config.yaml
n_layer: 12
d_model: 256
n_head: 6
n_kv_head: 6
head_dim: 64
d_mlp: 704
vocab_size: 8192
activation: "geglu"
norm: "rmsnorm"
norm_place: "peri"
norm_eps: 1e-05
positions: "rope"
rope_base: 10000.0
rope_fraction: 1.0
qk_norm: false
attn_scale: 0.125
bias: "none"
tie_embeddings: true
parallel_block: false
extras: ["capped logits"]
init: "uniform"
init_std_qkv: 0.0496
init_std_o: 0.00826
init_std_up: 0.0496
init_std_down: 0.0061
optimizer: "muon_variant"
lr: 0.00682
lr_mult_o: 0.653
lr_mult_down: 0.7
beta1: 0.9
lr_head: 0.00965
grad_clip: 2.0
warmup_steps: 200
schedule: "wsd"
decay_fraction: 0.644
decay_shape: "linear"
final_lr_fraction: 0.0
batch_tokens: 32768
seq_len: 768
doc_mask: true
train_tokens: 237700000
steps: 7255
dataset: "wikipedia_en"
Each number is 128 + 24 x the weight over its row's rms, rounded and kept within 0 to 255. Layers, rows and columns count from 0. The size above them is the row's rms in percent of the matrix's.

# layer 4 MLP up, 704x256, rms 0.0654, rows 267-301, columns 0-63
size [ 92  99 114 101 104  93  98  94 101  99  93  96 100  96  91 100 100  96 104  93 100 107  94 102 104  91  93 102  90  99  97  99  92 118  93]
[[152 148 143 125  83 119 137 134 115 105 143 140 116 145 131 114 138  84  85 116 128 111 121 109 122 134  93 116 152 169 144 135 111 152 130 123 144 101 141 126 179 153 121 124  99 104 160  92 147 124 134 105 165 145 141  98 166 127 102 153 157 135 118 120]
 [113 154 174 130 144 110 118 166 121 123 118 131 118 124 115 137 112 106 117  99  93 136 135  85 164 140 146 150 147 146 128 167 124 152 122  89 158 102  97 115 110 160 146 125 115 133 151 132 122 121 142 118 101 121 105 165 120 146 147 136 127 147 138 130]
 [126  74 149 144 114 152  71 146 143 136  67 130 122 126 126  98 156 143 161 112  97  95 124 112 128 147 152 130 134 102 106 160 110 144  86 146 120 130 123 132 138 110 124 106 113 148 139 122 151 135 151 149 122 156 130 145  90  98 113 146 122 108 103 121]
 [113  80 142 110 144 130 111 179 154 128 163 140 125 172 116 118  97 103 124 111 141 159 109 144 111 120 123 122 139 118 127  95 169 153 104 126 142 124 100 141 167 131 129 144 165 133 173 118 139  96 118 154 113 103 148 101 105 136  98 135  75 127  87 170]
 [ 80 150 190 131 123 117 147 110 116 110 130 158 132 122 124 169 102 120 165 130 131 133 147 140 128 162 120  85 105 121 138 125 125 154 133 140 168 104 113  90 105 129 114 178 121 113 127 140 107 108 115 124 108 130 114 129 128 145 132 141 149 107 168 146]
 [111 132 131 126 129 164 167 107 130 119 174  85 103 122  90 152 163 126 118 126 104 141 109 110 104 144 141 112 116 114 162 141 149 114 137 123 139 113 126 114 108 151  88 120 131 126 117 100  88 133 136 119 100 111 106 119 137 139 161 153 129 188 127  93]
 [113 122  88 112 105 174 117 138 127 141 102 151 124 129 118 155 126 145 136 146 164 136 160 162 141  93 100 138 157 127 126 155 134 106  97 123 130 117 110  81 132 104 118  75 101 137 124 120 120 111 144 152 170  99 146 129 143 113 138 133 113 113  86 133]
 [182 149  95 140  89 162 121  95 131  99  98 134 147 133 156 129 123  94 144 104 155 121 128 128 119 106 107 106 128  81  95  83 118 115  99 123 105 120 133 118 172 140 144  67 127 140 105 103 137 145 129 171 129 104 116 139 136 170 145  95 158 155 114 122]
 [150 114  94 169 160 118 175  85 129 121 116 119 157 141 126  97  97 130  90 108 176 140  78 156 167 102 164 123 123 170 114 132 155 161 137 102  96 129 147 112 111 124 133 125 162 132 107 134 166  90 136 122 129 107 117 104 159 129 114 114 176 143 135 129]
 [103  96 156 160 155 118 126 168 133 120 105 161 102 131 100  98 144 173 106 116  96 107 157 139 114 103 155 147 168 131 130 131 147  82 116 143 108  95 128 107 129 102 119 154 158 145 120 129 132 126 106  95 101 150 130  94 147 118 155 144 114  99 145 119]
 [112  68 146 149 125 182 134 111 106 118 161 202 144 122 125 141 117 117 117 108 162 176 126 118 141  98 160 117 171 174  67 131 110 144  93 132 137 147 132 132 111 136  94 148 152 102 139 126  95 132 136 145 134 114  97  73 102 141 109 130 123 131  86 131]
 [132 109 114 112  72 136 112 174 142 158 109 143 160 139 103 132 113  75 148 124 118 103 115 159 140 102  96 141  89 113 110 146  76  72 147 102 163 146 143 140 142 129 129 155  98 137  82 121 154 158 134 126 132 119 104 130 130 126 125 121 123 135  96  78]
 [159 105 147 125 114 135 131  98 182 111 134 118 133 147 148 150  91 115 133 114 131 157 130 149 127 114 133 113 141 135 150 148 124  87  97 189 128 133 148  98 132 104 164 122 141 151 166 116 140 116 114 119 114 108 132 123  94 174  74 127 106 179 153 143]
 [148 129 144 139 138 145 135 154 142 153 133 132 128 140 139  83 109 159 136 108  64 165 122 106 145  99 124 146 132 133 129 164 142 159 130 108 109 112 139 151 146 135 125 132 103 138  90 146 145  93  99 160 146  97 140 133 152 119 136 132 151 162 140 176]
 [118 174 107 158 132 129  89 138 111 112 195 142 144 140 147  97 120 164 148 111 160 132 125 121 132 111 130 148 108 112 137  99  99 109 127 126 121 130 152 133  94 105 106 101 147 123 143  91 196  86 139 136 132 130  97 112 135 151  82 146 149 111 128  84]
 [114 142 150 137 149 115 134 133 117 100 136 147 123 108 108 133 179 131  99 121 153  81 141 152 124 139 126 114 126 151 119 138 130 112  65 148 158 149 121 143  92 148 119 102 123 130 146 123 157 154 110 109 117 144  83 102 174 123 131 165 160 129 132 135]
 [ 88  98 112 104 126 134 126 118 147 129 108 154 150 102 152  76 138 128 107 140 115 130 122 102 105 102 148  94 109 139 139 122 160 189 117 139 129 157  94 113 187 169 110 136 164 130 149 128  94 135 101 131  87 121 138 114 148 139 112 174 139  60 122 133]
 [122 160  83  83 136 103 162 110 112 127 112 122 125 126 111 122 130 133  94 147 166 151 143  94 118 115 176 125 135 106 139 160 166  94 124 141 151 111 152 119 137 168 175 104 134 125 118 120  88 159  69 143 125 110 139 166 153 138 142 124 136 161  89 166]
 [123 109 129 138 151 103 118 111 133 148 179  92 154  94 123 119 116 115 128 127  93 145 163 169 137 139 102 143 149 153 110 164 149 114 121 143 130 134  97  83 121 112 120 141 107  92 101  96 103 113 111 122  47 131 111 142 146 114 121 128 163  99 142 115]
 [169 123 107  86 127 110 140 157 152 110 145 152 130  85  78 135 114 149 107 151 102  90 133 127 126  89 162 147 127 130 149 141 111 139 136 129 122 131 124  87 156 115  98 131 131 104 163 140 122 112 100 130 103 116 105 133  87 141 118 205 140 134 155 150]
 [143 121 135 179 133 138 103 110 179 117 113  96 161 140 134 143 155 118 116 119 173 100 118 160 109  98 115 160 131 117 152 133 105  80 150 188 107  90 116 144 139 152 126 136 118 162 143 150 118 111 107 157 166 166 146 119 109 127 131 156 128 134 107 155]
 [114 131 141  94 160 116 119 117 162 149 151 153 136 128 162 117 161 174 138 146 139 129 122 124 167 142 121 112 212 129 158 121 114  88 131  92 128 115 169 160 164 158 100 103 134 163 129 146 132 102 112 125 119 128 162  90 105 134 118 133 119 142 128 115]
 [177 123 105 141 108  71 107 105 123 122 124 157 127 172 120 180 122 158 103 136 106 133 126 142 133 119 133 135  93 137  98 124 106 126 161 145 165 134 165 127 121 101 156 131 157 137 163 151 107 113 148 110 169 111 133 137 139 149  87 164 117 105 137 111]
 [148 163 155 131 143 115 111 110 131 156 146  83 125 126 143 166 157 158 133 127 151 114 110 109 117 119 123 159 155 140 167 148 101 106 105 146 151 157 104 154 139 131 119 129 137 145 119 136 131  64 112 113 127 165 100 116 156  93 149 117  84 189 125 110]
 [109 167 137 126 158 141 112 128 132 101 112 148 113 148 159 101 132 128 211  83 115 171 144 135 137 140 168 168  68 139 108 139 143 134 113 150 133 147 103 139 161 116 116 113 121 119 158 173  91 182 106 105 148  95 130  86 140  81 126 145 150 137 118  98]
 [109 141 153  95 140 121 143  88 123  75  78 140 150 193 143 141 153 154  95 107 148 159 110 137 146 142 115 118 169 112 113  78 136 144 147 132 120 135  82 170 162 185 135 149 111 131 116 113 134 121 134 132 149 108 119 105 140 115 162 104 111 129 141 134]
 [140 104 140 133 146  81 113 121 145 108  94 107 101 157 143 117 141 156 155  82 156 102 133 147 138 106 106 113  96 112 143 125 148 171 145 118 105 126 135 123 148 117 118 117 108 152 167 135 137 148 103 124 101 148 139 111 132 142 121 121 139 149 141  87]
 [136  72  89 127 153 112 141  87 123 135 173 106 103 137 143 195 115 141 101 124  93 148 114 111 131 117 133 107  98 127 135  96 188 122 132 158 149 141 126 104 108 121 127 150 124  94 118 137 125 111 135 145 142 121  90 176 116 189 141 113 119 130  88 143]
 [116 153  77 163 134 112 129 148 134 159 117 136 124  89 108 103 108 132 110  77 130 139 102 160 114 128  94 144 178 119 119 168  93 125  87 112 125 146 165  95 146 137 182 135 121 141 125 104 162 133  70 116 152 125 115 136  95 152 115 147 129 158 145 102]
 [119 153 143 110 115 116 122 175 147 130 102 125 144 110 139 122  89  76 118 159 131 122 142 171 136 157  91 105 133 151 143 101 142 123 142 147 134 145 122  83  71  74 192 163 135  88 142  90 142 115 135 127 128 106 143 127  71 143 120 108  96 182 140 169]
 [149 138  96  98 118  94 151 148 106 117 105 128 136 119 129 141 130 119 135 137 106 157 125 122 136 114 106 130 113 144 100 130 126 108 102 136  94 151 117 162 163  78 120 149 124 115 143 114 121 123  97 125 126 104 160 111 123 136 121 104 130 116 118 105]
 [167 142 112 131 112 122 167 122 121  95 140 105 119 133 135 138 125 109  77 110 102 130  76 127 136 101 164 137 101 155 131 145 115 140 136 118 127  56 143 149 140 158 150 127 137 129 156 151 119 109 161 108 158 105 133 134  97 136 120 101 140  76 118 105]
 [140 108 116 137  99 138  99  71 114 142 135 132 128 146 183 118 164 145 125 155 123 140 122  94 131 153  97 115 159 113  98 103 142 108 120 126 128 130 141 136 134 137 141 113 161 128  88 166 125 135 135 152 133 112 128 128 128 147 128 128 117 164  87 101]
 [144 151 109 176 113 124  91 120 105  95 102  95 135 130 114 127 108 121 176 145 152 153 147 157 130 113 122 117 152 106  76 147 151 137 132 126 171 149 156 135 101 112 133 124 138 110 151 101 113 181 167 155 146 182 140 133 128 104 115 114 144 138 128 152]
 [120 106 116  76 160 130 135 117 111  84 122 157 122 132 130 129 102 130 127 113 161 127 122 118 117  82 147 100 110 179 119 148 147  86 124 118 116 117 126 116 167 151 119 160  84 130 158 113 145 127 121 124 119 132 113  76 124  96 122 141 108 121 133 118]]
# layer 4 MLP down (transposed), 704x256, rms 0.0154, rows 267-301, columns 0-63
size [ 78  84  93 108 106  92 103  97 104  97  70  96 102  97  93  97  92  99 107  92 102 102  87 109 101  86  86 105  83 100 103 106  96 119  83]
[[111 106 116  92 144  98 131 130 161 169 130 143 155 101  88 131 135 130 153 149 133 171 124 129 132 121 161 141 153 100 116 147 164 126 110 121 129 136 154 136 114  67 137 144 146 143 125 161 115 130 128 120  93 119 132 153 108  95  96 114  84  97 143 127]
 [116 112  84 153 135 105 145  91  93 148 141 172 126 133 122 122 171 137 137 135 165 127 135 143  94  95 107 137 131 113 117 129 127 127  90 156 121 187 110 130 133 120 118 125 129  99 139 120 166 150 125 138 116 144 125 107 118 117  77 189 125 126  75 118]
 [107  97 110  87  92 131  99 108  95  64 122 185 113 169  90 152 109 102 149 112 137 162 128 109 136 143 103 117 131 134 129 151 131 102 141 120 120 116 112  97 140 115 116 123 140 153 157 159 123 151 123 125 164 154 128 135 147 153 148 106 139 166 100 138]
 [116 141 126 150 144 145 168 116 108 156 103 142 129  82 158 135 124 167 167  92  94 120  77  92 146 142 119 118 143 117 131 114  91 115 104 140  74 122 143 133  88 134 138 112  78 101 102 126 106 129 147 150 162 120  92 127 121  98 110 128 150 125 132  73]
 [194 146 108 125 141 130 123 114  87 130 127 144 131 129 146  64  99 151  80 133  94 133 109 113 154 125 117 161 147 115 117 146 180 116  99 100 121 115 132 163 137 106  97 131 157 147  89 159  94 135  68 102 114 116 126 103 129 101 143 140  79 166 105 108]
 [138 104 183 161 123 162 163  63 117 117 128 156 122 136 100 189  97 133 136 117 158 105 112 126 190 134 132 126 140 122 135 125  69 127 166 132 148 115 142 106 173 143 136  86  96 173 110 118 110  85  99 130 147 106 109 114 109 135 142 116 131  83 124 126]
 [136 131 127 142 127 163 180 110 115 136  90 108 113 134 126  62 125 142 129 110 106  88 146 115 172 124 122 172 132  90 155 118 121 138 110 107 149  86 134 179 136 140 137 111 128  93 150 123 168 143 126 116 162 137 154 126 133 137 103 129 145 187 169 112]
 [141 121 125 191 147 119 116 138 149 165 105 163 132 133  81 142 140 187  81 141 135 162 165 159 104  95 143 135 164 164  92 101 106 136 113 157 142 119 156 134 156 146 111 142 114  90 101 106  88  91 105 151 141 123 106 120 105 124  89 126 101 120 136 153]
 [ 93 109 125 118 118 125 132 117 159 126 122 128 125 150 125 132 147 135  98 101 117 123 136 113 153 124  84 108 144 165 160 111 153 109 132 120 134 150 105 129 125 108 114 139  98 188 147 129 125 116 113  62 107 137 125  94 137 173 122 136 128 133  86 162]
 [151 127  74 130 119  95 148 169 126 162 167  89 105 139 143 112 121  90 133 153 119 165 109 113 119 117 100  90 109 143 135 124  87 125 121 124 180 167 152 105 129 159 143 153 107 103 114 110 119 130 115 152 164 126 146 131 155 117 104 127 116 138 114 110]
 [135 149 130 128 149  61 105 151 152 144  85  87 124 134 133 115 122 127 125 182  81 119 131 136 114 143 142 153 114  81 195 123 143 142 130 130 122 132 156 130 167 102 132  97 131 130 107 131 153 108 118  99 118 169 164 136 117  86 133 137 145 125 139 127]
 [137 123 129 161 144  67 133 112 121 137 122 102 109 130 143 101 128 176  97 123 104 139 167  86 129 165 126 145 177 173 175 157 151 150 106 148 117  96  97 134 151 136 139 128 138 118 128 144 154 131 115  98 122 102 117 113 118 131 143 125 122 145 163 190]
 [132 135 126 118 124 127 116  98 134 117 167 116 148 102 129  88 144 114 123 127 117 123 109  84 122 108 114 151  88 110  73 114 111 140 200 108 126 140 128 146 136 122 132 125 108 132 112  97  97 145 164 147 151 154 110 158 167 119  86 127 115  84 114 104]
 [139 140 116 133 114 102 126 135 149 145 116 115 127 137 144 123 141 114 131 132 126 134 110 126  90 149  92 107  94 143 114 142  98  74 130 119 136 143 127 125 122 141 129  74 146 115 147  96 111 219 191 139  98 159 133 122 122 128 133 132 136 149 163 101]
 [128 108 144  97 114 147 114  93 154 131  73 135 101 105 111 159 134 138 106 125 121  91 182 143 113 147 154 122 131 152 151 172 155 111 125 105 150 109 137 153 154 127 140 108 113 136 127 136  83 155 127 127 125 148 133 153 124 119 123 149 129 147  96 181]
 [144 127  82 106 153 104 108 132 132 137 116 130 112 153 159 132 125 113 145 122 107 114 111 136 147 141 139  92 145 115 177 135 147 123 172 113 120 125 141 119 104 171 148  85 143 152 126 154 129 140 139 173 136 113 145 130  91 122 173  85 112 115 101 124]
 [138 110 114 140 109 128 136 156 128 112 145 155 122 136 167 110 138 142 125 140 129 123  88 114 137 137 108 110 136 126 130 175 136 145 131  97 111 112 142 127 126 113 119 135 105 124 146 112 116 128 128  93 132  84 122 153 112  95  74 140 109 140 155 143]
 [119 122 143 156 105 155 117 121 144 122 140 120 115 130 126 144 164 127 137 134 109 126 103 183 136 115 118 149 116 139 131 134 110 169 127 108 166 111 131 150 117 127 100 169 138 113 158 140 110  96 128 144 148 121 140  97  88  74 112  94 109 126 157 129]
 [123 133 136 100 108 128 143 102 123 144 130 146 130 141 130 173 139 110 133 146 163 136 128  84  84 132  89 138 109 135 137 115 120 147 144 166 129 132 130 138 100 105 141 115  88 137 143 178 145 109 151 112 132 108 166 127 121 136 130 107  63 136 103 114]
 [100 171 111 159 126 149 121 149  99 161 118 147  92 149 148 133 170 105 160  82 123 165 173  99 124 152  64 118  82 132 140 101 148 141 105 140 103 130 121 150 118 134 128  91 145 130 117 141 130 122 168 111 159  93 156 108 162 108 144  96 167 125 110  94]
 [130 152 143 107 140  85 137 122 123 128 135 160 111 118 126  93 109  89 142 121  73 142 153 121 118 140 115  97 102 120 147 124 118 142 159 103 154 154 157 100 115 168 143 104 164  90  88  96 125 122 119 129 124  75 134 161 166  94 114 112 131 127 147 120]
 [171 134 150 132 153 127 142 111 173 152 144 119 151 109 114 118 134 116 100 125  50 152 113 121 151 112 142 130  93 132 123 102 113 153 164 129 125 139  93  91  85 109 111 144 152 145 122 137  95 148 168 112  97 147 105  95 148 127 137 127 149 174 117 169]
 [ 96 120 126 128 145 176 160 147 127  92 103 108 155  98 135 129 152  84 127 152 157 135 144 133 145 165 149 120 163 134 125 131 154 122 127 134  95 107  63 121 156 130 102 118 104 133 109 105 147 120 155 141 131 152 125 167 114 129 124 115 166 131 109 161]
 [130 132  81 104 147 121 141 147 129 150 117 144 112 147 133 112 118 134 128 135 159 173 110 154 139 164 107 103 145 134 108 122 138 170 131 120 108 109 173 145 153 135 144 133 135  82 154 128  79 150  90 170  90 120 176 138  99 114 100 122 146 108 124 142]
 [135  86 172 132 139 107 127 137 139  98 117 130  99 162  77  94  99 109 101 156 109 139 141 132 153 141 126 148  90  99 103 170 111 100  93 114 121 121 141 134 145 133 126 106 151  93 107 122 113  72 131 149 108 112 136 155 125 159 110 168 157 168 129 157]
 [145  80  89 173 134 136 117 145 149 173 147 119 115 104 126 122 125 111 165 119 116 119 155 151 113 140 126 142  87 128 150 154 104 105 118 130 142 157 154  63 126 102 111 108 108 142 145 131 113 157 140 117 134 140 125 103 113 137 121 123 147 146 117 112]
 [143 130 130 144  92 187 161 107  83 142 132 130 172 107 130 161 113  97 114 219 106 155 103 119 120 157 142 145 168 164 148 117 110  93 120 101 121 149 121 127 145 144 143 151 126 131 106 124 125  95 139 122 127 132  92 159  96 114 174 113 116 111 107 178]
 [149 126 148 138 156 144 127 188 156  72 132 184  88 113 116  89 135 124 122 169 100 123 155 125 129 173 132 142 124 132 157 157  80 112 124  85 124 120 116 139 138 100 144 150 136 110 114 139 125 168 148 120 129 119 115 144 151  95 104 144 155  92 126 130]
 [133 136 153 125 136  96 106  90 130 103 102 135 117 154 127 137 128 157 148 175 186 103 116 116 108 145 153 134  94 143 169  77 160 169 177 157 119 131  77 135 109 113 113 133 145 159 110 171 110 141 171 113 125 118 120 128 186 102 192 132 143 101 111 146]
 [153 131 146 125 167 133 151 127 119 136 177 125 153 149 158 114 133 159 130 130 133  96 100 101 110 112 123 186 102 128 129 133 163 170 134 163 162 142 120  97 178 174 135 111  88  97  96 188 164 146 116 121  88 119 105 129 134 121  70 154 137 128 123 136]
 [112 104 164 148 133 153 167 118 167 107 142 135 141 106 133 112 149 108 126 108 100  93 133 157 144 156 129 108 131 137 168 125 163 121 111  86 139 128 111 111 111 143 120 100 129 139 135 151 114 125 142 124 125  83  94 141 135 151 173 151 109 142 159 179]
 [105 136  81 139  93 114 139 127 141 117 109 131 161 116 132 118 113 108 202 150 156  89 159 108 146 138 145 136 165 107 122  77 132  91 118 120 155 205 138 149 142 133 112 138 135 140 137 118 139 124 124 124 111 152 103 112 104  93 134 184  83 161 135 160]
 [ 99 148 148  99 150  68 142 149 144 113 107 168 116 122  99  85  95 127 120 109 143 100 110 158 149 112 110 110 116 131 165 154  89 121 153 169 145 142 137 128 127 140 120 146 129 111 158 118  94 135 116 115 102 143 149 106 147 102 116  92 126 100 153 147]
 [157 153  84 174 130 140  68 148 126 121  86 110 104 114  98  95 132 145  94 119 146 157 100 142 161  81  78  48 130 110 130 185 114  91 113 126 157 139 173 131 154 105 116 116 134 123 128 110 118 141 120 135 111 142 124  93 118  87 122 154 114 124 105 152]
 [143 171 139 165 113  90 116 137 147 145  99 108 111 116 119 106 183  99 114 142 109 133 144 114 123 171 100 122 155  96 112 128 122 179 117 122 135 126 103 113  78 131 108  79 129 135 100 145  89 135 121 115 127 131 142 118 136 167 118 110 122 106 138 121]]
# layer 4 MLP gate, 704x256, rms 0.0636, rows 268-302, columns 0-63
size [ 99 105 106 110  99 100  96 107  99  85  99 101 102  93  95  97 100 100  99 109 108  95 103 107  99  94 101  94 103  99 105  96 106  96  93]
[[132  89  66 134 140 108 102  87  91 123 145 125 157 144 140 134 181 130  95 109 158 121 121 134 121 100 110 151 130  88 127 127 112 110  92 130  81 162 146 124 117 116 120 128  81 123 146 126 142 118 157 163 136 162 145  87 111  95  94 147 112 101 107 138]
 [150 127 108 150 141 178  81 161 100 156  70 112 153 139 136 107 165 127 126 109 135 104 114 123 128 133 126 114 125 116  96 174 164 118  78 126 138 121 116 123 153 126 161 103  82 177 122 119 164 141 128 123  91 126 120 129 122 101  99 121  87 136 115 119]
 [148 113 153 186 105  93 124  95  96 144 127 103 147 118 101 120 128 129 119 131 145 115 131 127  94 149 125  71 164 147 150 156  70 145 129 151 129 132  77 159 122 103 114  93 145 147 135 148 121 120  96 140 147 151 150 119 132 104 120  97 148 112 165 148]
 [148 148  91 183 122  94 127 160 117 120 117 125 122 142 138 108 129  96  90 140 103 157 159 131 125 120 157 150 116 131 116 129 120 109 153  90 119 108 141 144 105 102 104 153 147 181 113 144  82 133  98 137 114 152 171 115 144 123 129 123  77 152 123  85]
 [136  88 155 133 142 109 113  94 126 132 120 110 113 159 121 123 149 132 135 131 183 138 145 158 129 115 139 114 142 165  94 103  97 113  98 139 113 111 144 115 155 138 140 119 137 143 187 170 107 105 125 144 160 131 135 117 109 100 113 104 129  81 130  95]
 [156 129 154 169 108 138 137 158 114 126 161 131 149 118 137 105 164 143 129 118  84 113 108 195 135 105 116 162 119 135 137 166 154 142 114 122  90 128 130 150  92 133 114 133 136 133 155 131 153 149 145 118 139 141 145 175 130 150 145 139 153 144 171 168]
 [121 120 128  81 117 164 126 104 126 133 137  86  91 138 186 108 127  95 138 136 126  60  95 146 146 123 147 110 103 117 138 121 131 151 161 124 123 131 144 130 139  98 126 142 115 187 120 168 152 134 140 111 126 117 135 124 166 173 137 138 136 169 126  92]
 [105 115 152 131 151  90 119 132 160  95 121 148 146 170 127 154 153 124 109 129 111  77 126 139  97 109 149 163  98 126 136 121 120 120 105 143 142 104 106 104 151 131 122 103 188 153 144 115 125 110 132 142 158 128 127 126 115 132 102 150 136 125  74 123]
 [113 111 108 147 118 174 134  89 151 145 161 117 144 137  94 168 122 161 107 123 111 161 146  84 136 157 117 119  93 135 149 151  93 145 125 108 148 121 153  68 120 175 115 108 138 129 171  97 159 114 194  94 127 130 119 183 145 112 135  96 172 138 148 106]
 [112 136 132 108 131 117 134 155 136 153  75 133 106 121 153  95 132 127 144 170 122 140  79 121 129 123 139 134 118  82 145  92 136 106 131 165 111 133 123 119 140 140 127 120 140 148 154 149 156 130 125 111 120 186 148 133 112  89 124 114 141 119 139 149]
 [ 86 180  98  92 125 133  99 145 135 115 137  90 123 103 151 159  98  91 111 143 118 145 125 106 136 119 111 131 128 132  53 146  72  96 177 105 124 129 135 124 149 149 121 170  70 130 147 115 113  81 165 124 129 126 140 113 121 127 119 153 119 111 136  99]
 [122  90  98 111 128 111 124 117 155 139  89 168 151 142 118 126 137 166 121 171 150 137 159 103 144 133 104 131 114 106 119  89 146 137 123 115 133 137 104 121 149  97 137 135 114 106 117 127 148 143 199 111 176 141  66 112 101 113  94 143 114 110 106  94]
 [137 102 104 166 118 135 140 111 128 136 115 129 170 142 138  86 165 110 113 107 200 119 107  87 115 130 152  75 131 127 164 105 149 128 131 150 117 127 124 144 123 155 111 133 131 101 133 134 119 132 135 150 126 117 125 154 113 113 134 124 119 138 117 133]
 [100  94  95 103 143 145 106 159  81 147 137 143 104 123 167 125 117 143 111 159  83 139 126 167 137 112 108 139 131 109 155 126 163 120 107 171 113 132 107 151 163 141 150 138 160 129 122 128 110 122 142 110 138 128 134 149  83 108 117 148 161 144 184 100]
 [141 132 112 126 130 107 123 119 162 165 112 138 118 151 144 110  76 119 129 125 105 102 100 111 134 125 130 138 140 135 155 111 139 129 186  94 103 133 139 104 132 136 130 133 142 168  91 117 102 139 140 143 147 115 132 119 122 145 130  94 145  97 113 137]
 [112 151 152 128 180 129 146 139 160 144 122 155 137 111 125 123 151 168 120 114  98 124 126 143 124 103 129 104 132 133 132  92 134 112  77 158 137 153 146 137 150 155 149 131 163 126 152 160  99 160 109 136  72 162 141 105 135 137 146 157 159 135 100 107]
 [ 81 125  88 131 151 130 121 145 128 126 128  86 110 149  84 151 153 129 108  82 134 128  98 146 164 128 146 117 121 152 152 152 101 150 114 174 130 107 147  75 142  97 182 144 107 101 174 153 118 110 134 116 110 121 115 134 124 131 143 147  97 120 180 122]
 [120 170 120 104 132 149 127  69  66 132 148 134 112 106 145 136 171 134 152 106 116 149 156 137 164 122 111 117 103 146 119 153 192 158 126 149 171 130 130 134  86 133 162 127 139 104 137 118  84 190 138  96 136 133 137 116  84 127 134 145 178 110  62  90]
 [127 131 173 176 117 124 162 112 102 126 101 110 119 128 111 132 158 109  97  87 144 141 143 127 142 143 152 127 124 169 114 108 118 170 111 101 105 106 145 124 124 165 146  74 115 166 128 132  69 123 128 122 171  96 132 153 155  97 159  92 136 120 145  83]
 [149 115  92  92 157 153 132 133 117 108 132 166 116 132 111 168 100  73 147 124 163 153 139 138 142 141  76 138 117 151 120 144 179  97 128  84 160 107 137  99 117 125 139 105 101 115 137 137 137 149  78 132  95 142 104  94  90 162 120 129 145 156 107 135]
 [103 100 115 106 121  97 110 118 136 105 120 134 138 137 101 114 126 127 131 123 153 102 143 113 119 130  82 144 149 114 107 166 137 109 143 111 119  94 183 162 183 110 157 151 147 156 167 130 158 130 110 119 117 134 130  93 116 130 129 116 108  84 128  94]
 [108 147 154 140 149 112 100  98 160 111 108 107  88 121 131 111  62 146 141 121 133 175  99 159 115 128 116 129 126 131 115 113  86 114 171 143 128 160 134 146 157 149 152  97 130 151 127 138 139 105  86 113 109 116 148 141 176 145 138  91 136 123 123  92]
 [146 148  98 154 121 102  97 140  97  93 144 105  84 110 103 130 106 131 110 106 152 114 148 124 112 140 178 153 141 117 123 153 121 115 137 139 131 120 123  81 115 121 141 116 103 142 141 142 146 140 144 136 189 173  84  92  88  77 171 148 103  99 125 145]
 [112 125 127 101 131 157 112 122 125 110 133 108 143 142 106 160 109 106 108 161 116  92  89 109 102  95 114 155 118 112  79 172 106  61 144  94 168 130 173 147 145 135 151 117 156 126 142 110 146  74 127 122  93 122 151 142  97 134 108 142 127 124 146 159]
 [117 140 134 140 140 106 181 145 181 105  96 126 162 103 159 188 121 150 101 144  85 117 138 153 133 105 113 116  96 123  86 121 101  75 118 117 100 128 115 131 110 180 188 153 134 130 134  79 123 157 163  85 129 160 145 101 155 125 128 119 131 181 148 115]
 [132 136 103 110 128 138 122 125 137  95  96 166 160 106 118 138 153  91 118 163 113 124  93 139 103 146  80 114 136 122 104  97 147 119 106 138 122 147 108 168 119 154 108 173 102  92 106 126 157 120 121 122 122  93 152 149 104 118 152 139 106 126 139 143]
 [120 122 112 183 145 118  87 136 159 111 117 118  87 101 124 117 148 146 154 195 124 107 134 129 111 118 124 105 116 139 138 145  70 111 175 112 136 111 110 100 133 124 134 112 122 145 135 173 173 113 136 137 109 119 116 161 178 143 137 166  85 130 116 148]
 [ 99 130 122 144 143 133 138  88 119 133 131 115 140 137 120 170 118 149 140 131 134 119  74 134 117 141 123 113 130 135 164 133 159 129 160 135 135 118 112 142 124 139 168 159 147 142 122 151 115  93  96 129 139 121 147 143 192 114 143 112 177 199 155 131]
 [ 87 119 124 101 120 136 134 112 104 126 106 119 120 151 156  78  94 150 142 151 154 121 100 121 120 118 164 129  93 110 111  74 162 166 132 124 124 122 122 120 138 162 137  77 116  64 106 161 154 137  84 137 155  83 137 189 127 117  91 171 116 132 159 106]
 [145 116 113 120 150 131  83 109 199 114 133  86 145 116 107 158 112 149 107 143 118 145  97 139 145 141 146 121 103 179 104 122 124 133 106 145 132 134 150 127 126 124 111 141 111 102 176  95 118  97 147 143 115 130  98 166 147  92 143 119 177 155 148 110]
 [103 109 126 156 106 126 148 161 125 114 143 100 144 120 137 128 141  94 162 166 131 124 193 118 131  87 136 103 140 121 138 115  97 142 130  99 122 145 129 150  56 149 100 140 122 123 151  99 137 113 126 142 140 133 124 115 122 129 124 145 100 158 119 130]
 [162  98 137 166 116 174 105 125 142 129  75 184 170 107 124 128 148 111 129 152 153 169 110 155 105 147 123 143 107 155 165 163  99 123 107 149 115 172 108 112  97 120 127 106 110 139 134 127 101 145  83 127 106 129 116 171 125 167  94  95 141  77 140  91]
 [136 142 148 152 100 176 151 117 109 102 113  92 106 104 127 117 163 122  87 115 117  73 152 120 123 126 162 129 106 119 164 111 132 118  86 130 149 153 106 140 150 167 122 144 117 116 154 105 155 135 136 155 120 129 113 109 152 120 103 120 176 145 164  80]
 [114  80  77  89 137 169 138 118 150 120 137 123 122 134 148 155  79 102 143 115 123 137 105 143 120  91 118 146 141 118 170 132  83  70 138 151 116 132 128 134 146 120 119 112 151  99 147  85 153  98 137 130 144 128 119 121 122 121 151 137 126 157 105 170]
 [180 109  72 119 111 149  94 113 132 138  83 114 137 125  98 154 164 120 169 138 118 133  79 124 120 144  87 158 144 142 140 103 156 151 148 104 138 129 153 100 129 116 116 146  95 174 144 126 151 136 145 136 107 140 145 168 136 113 129  93 121  91 175 140]]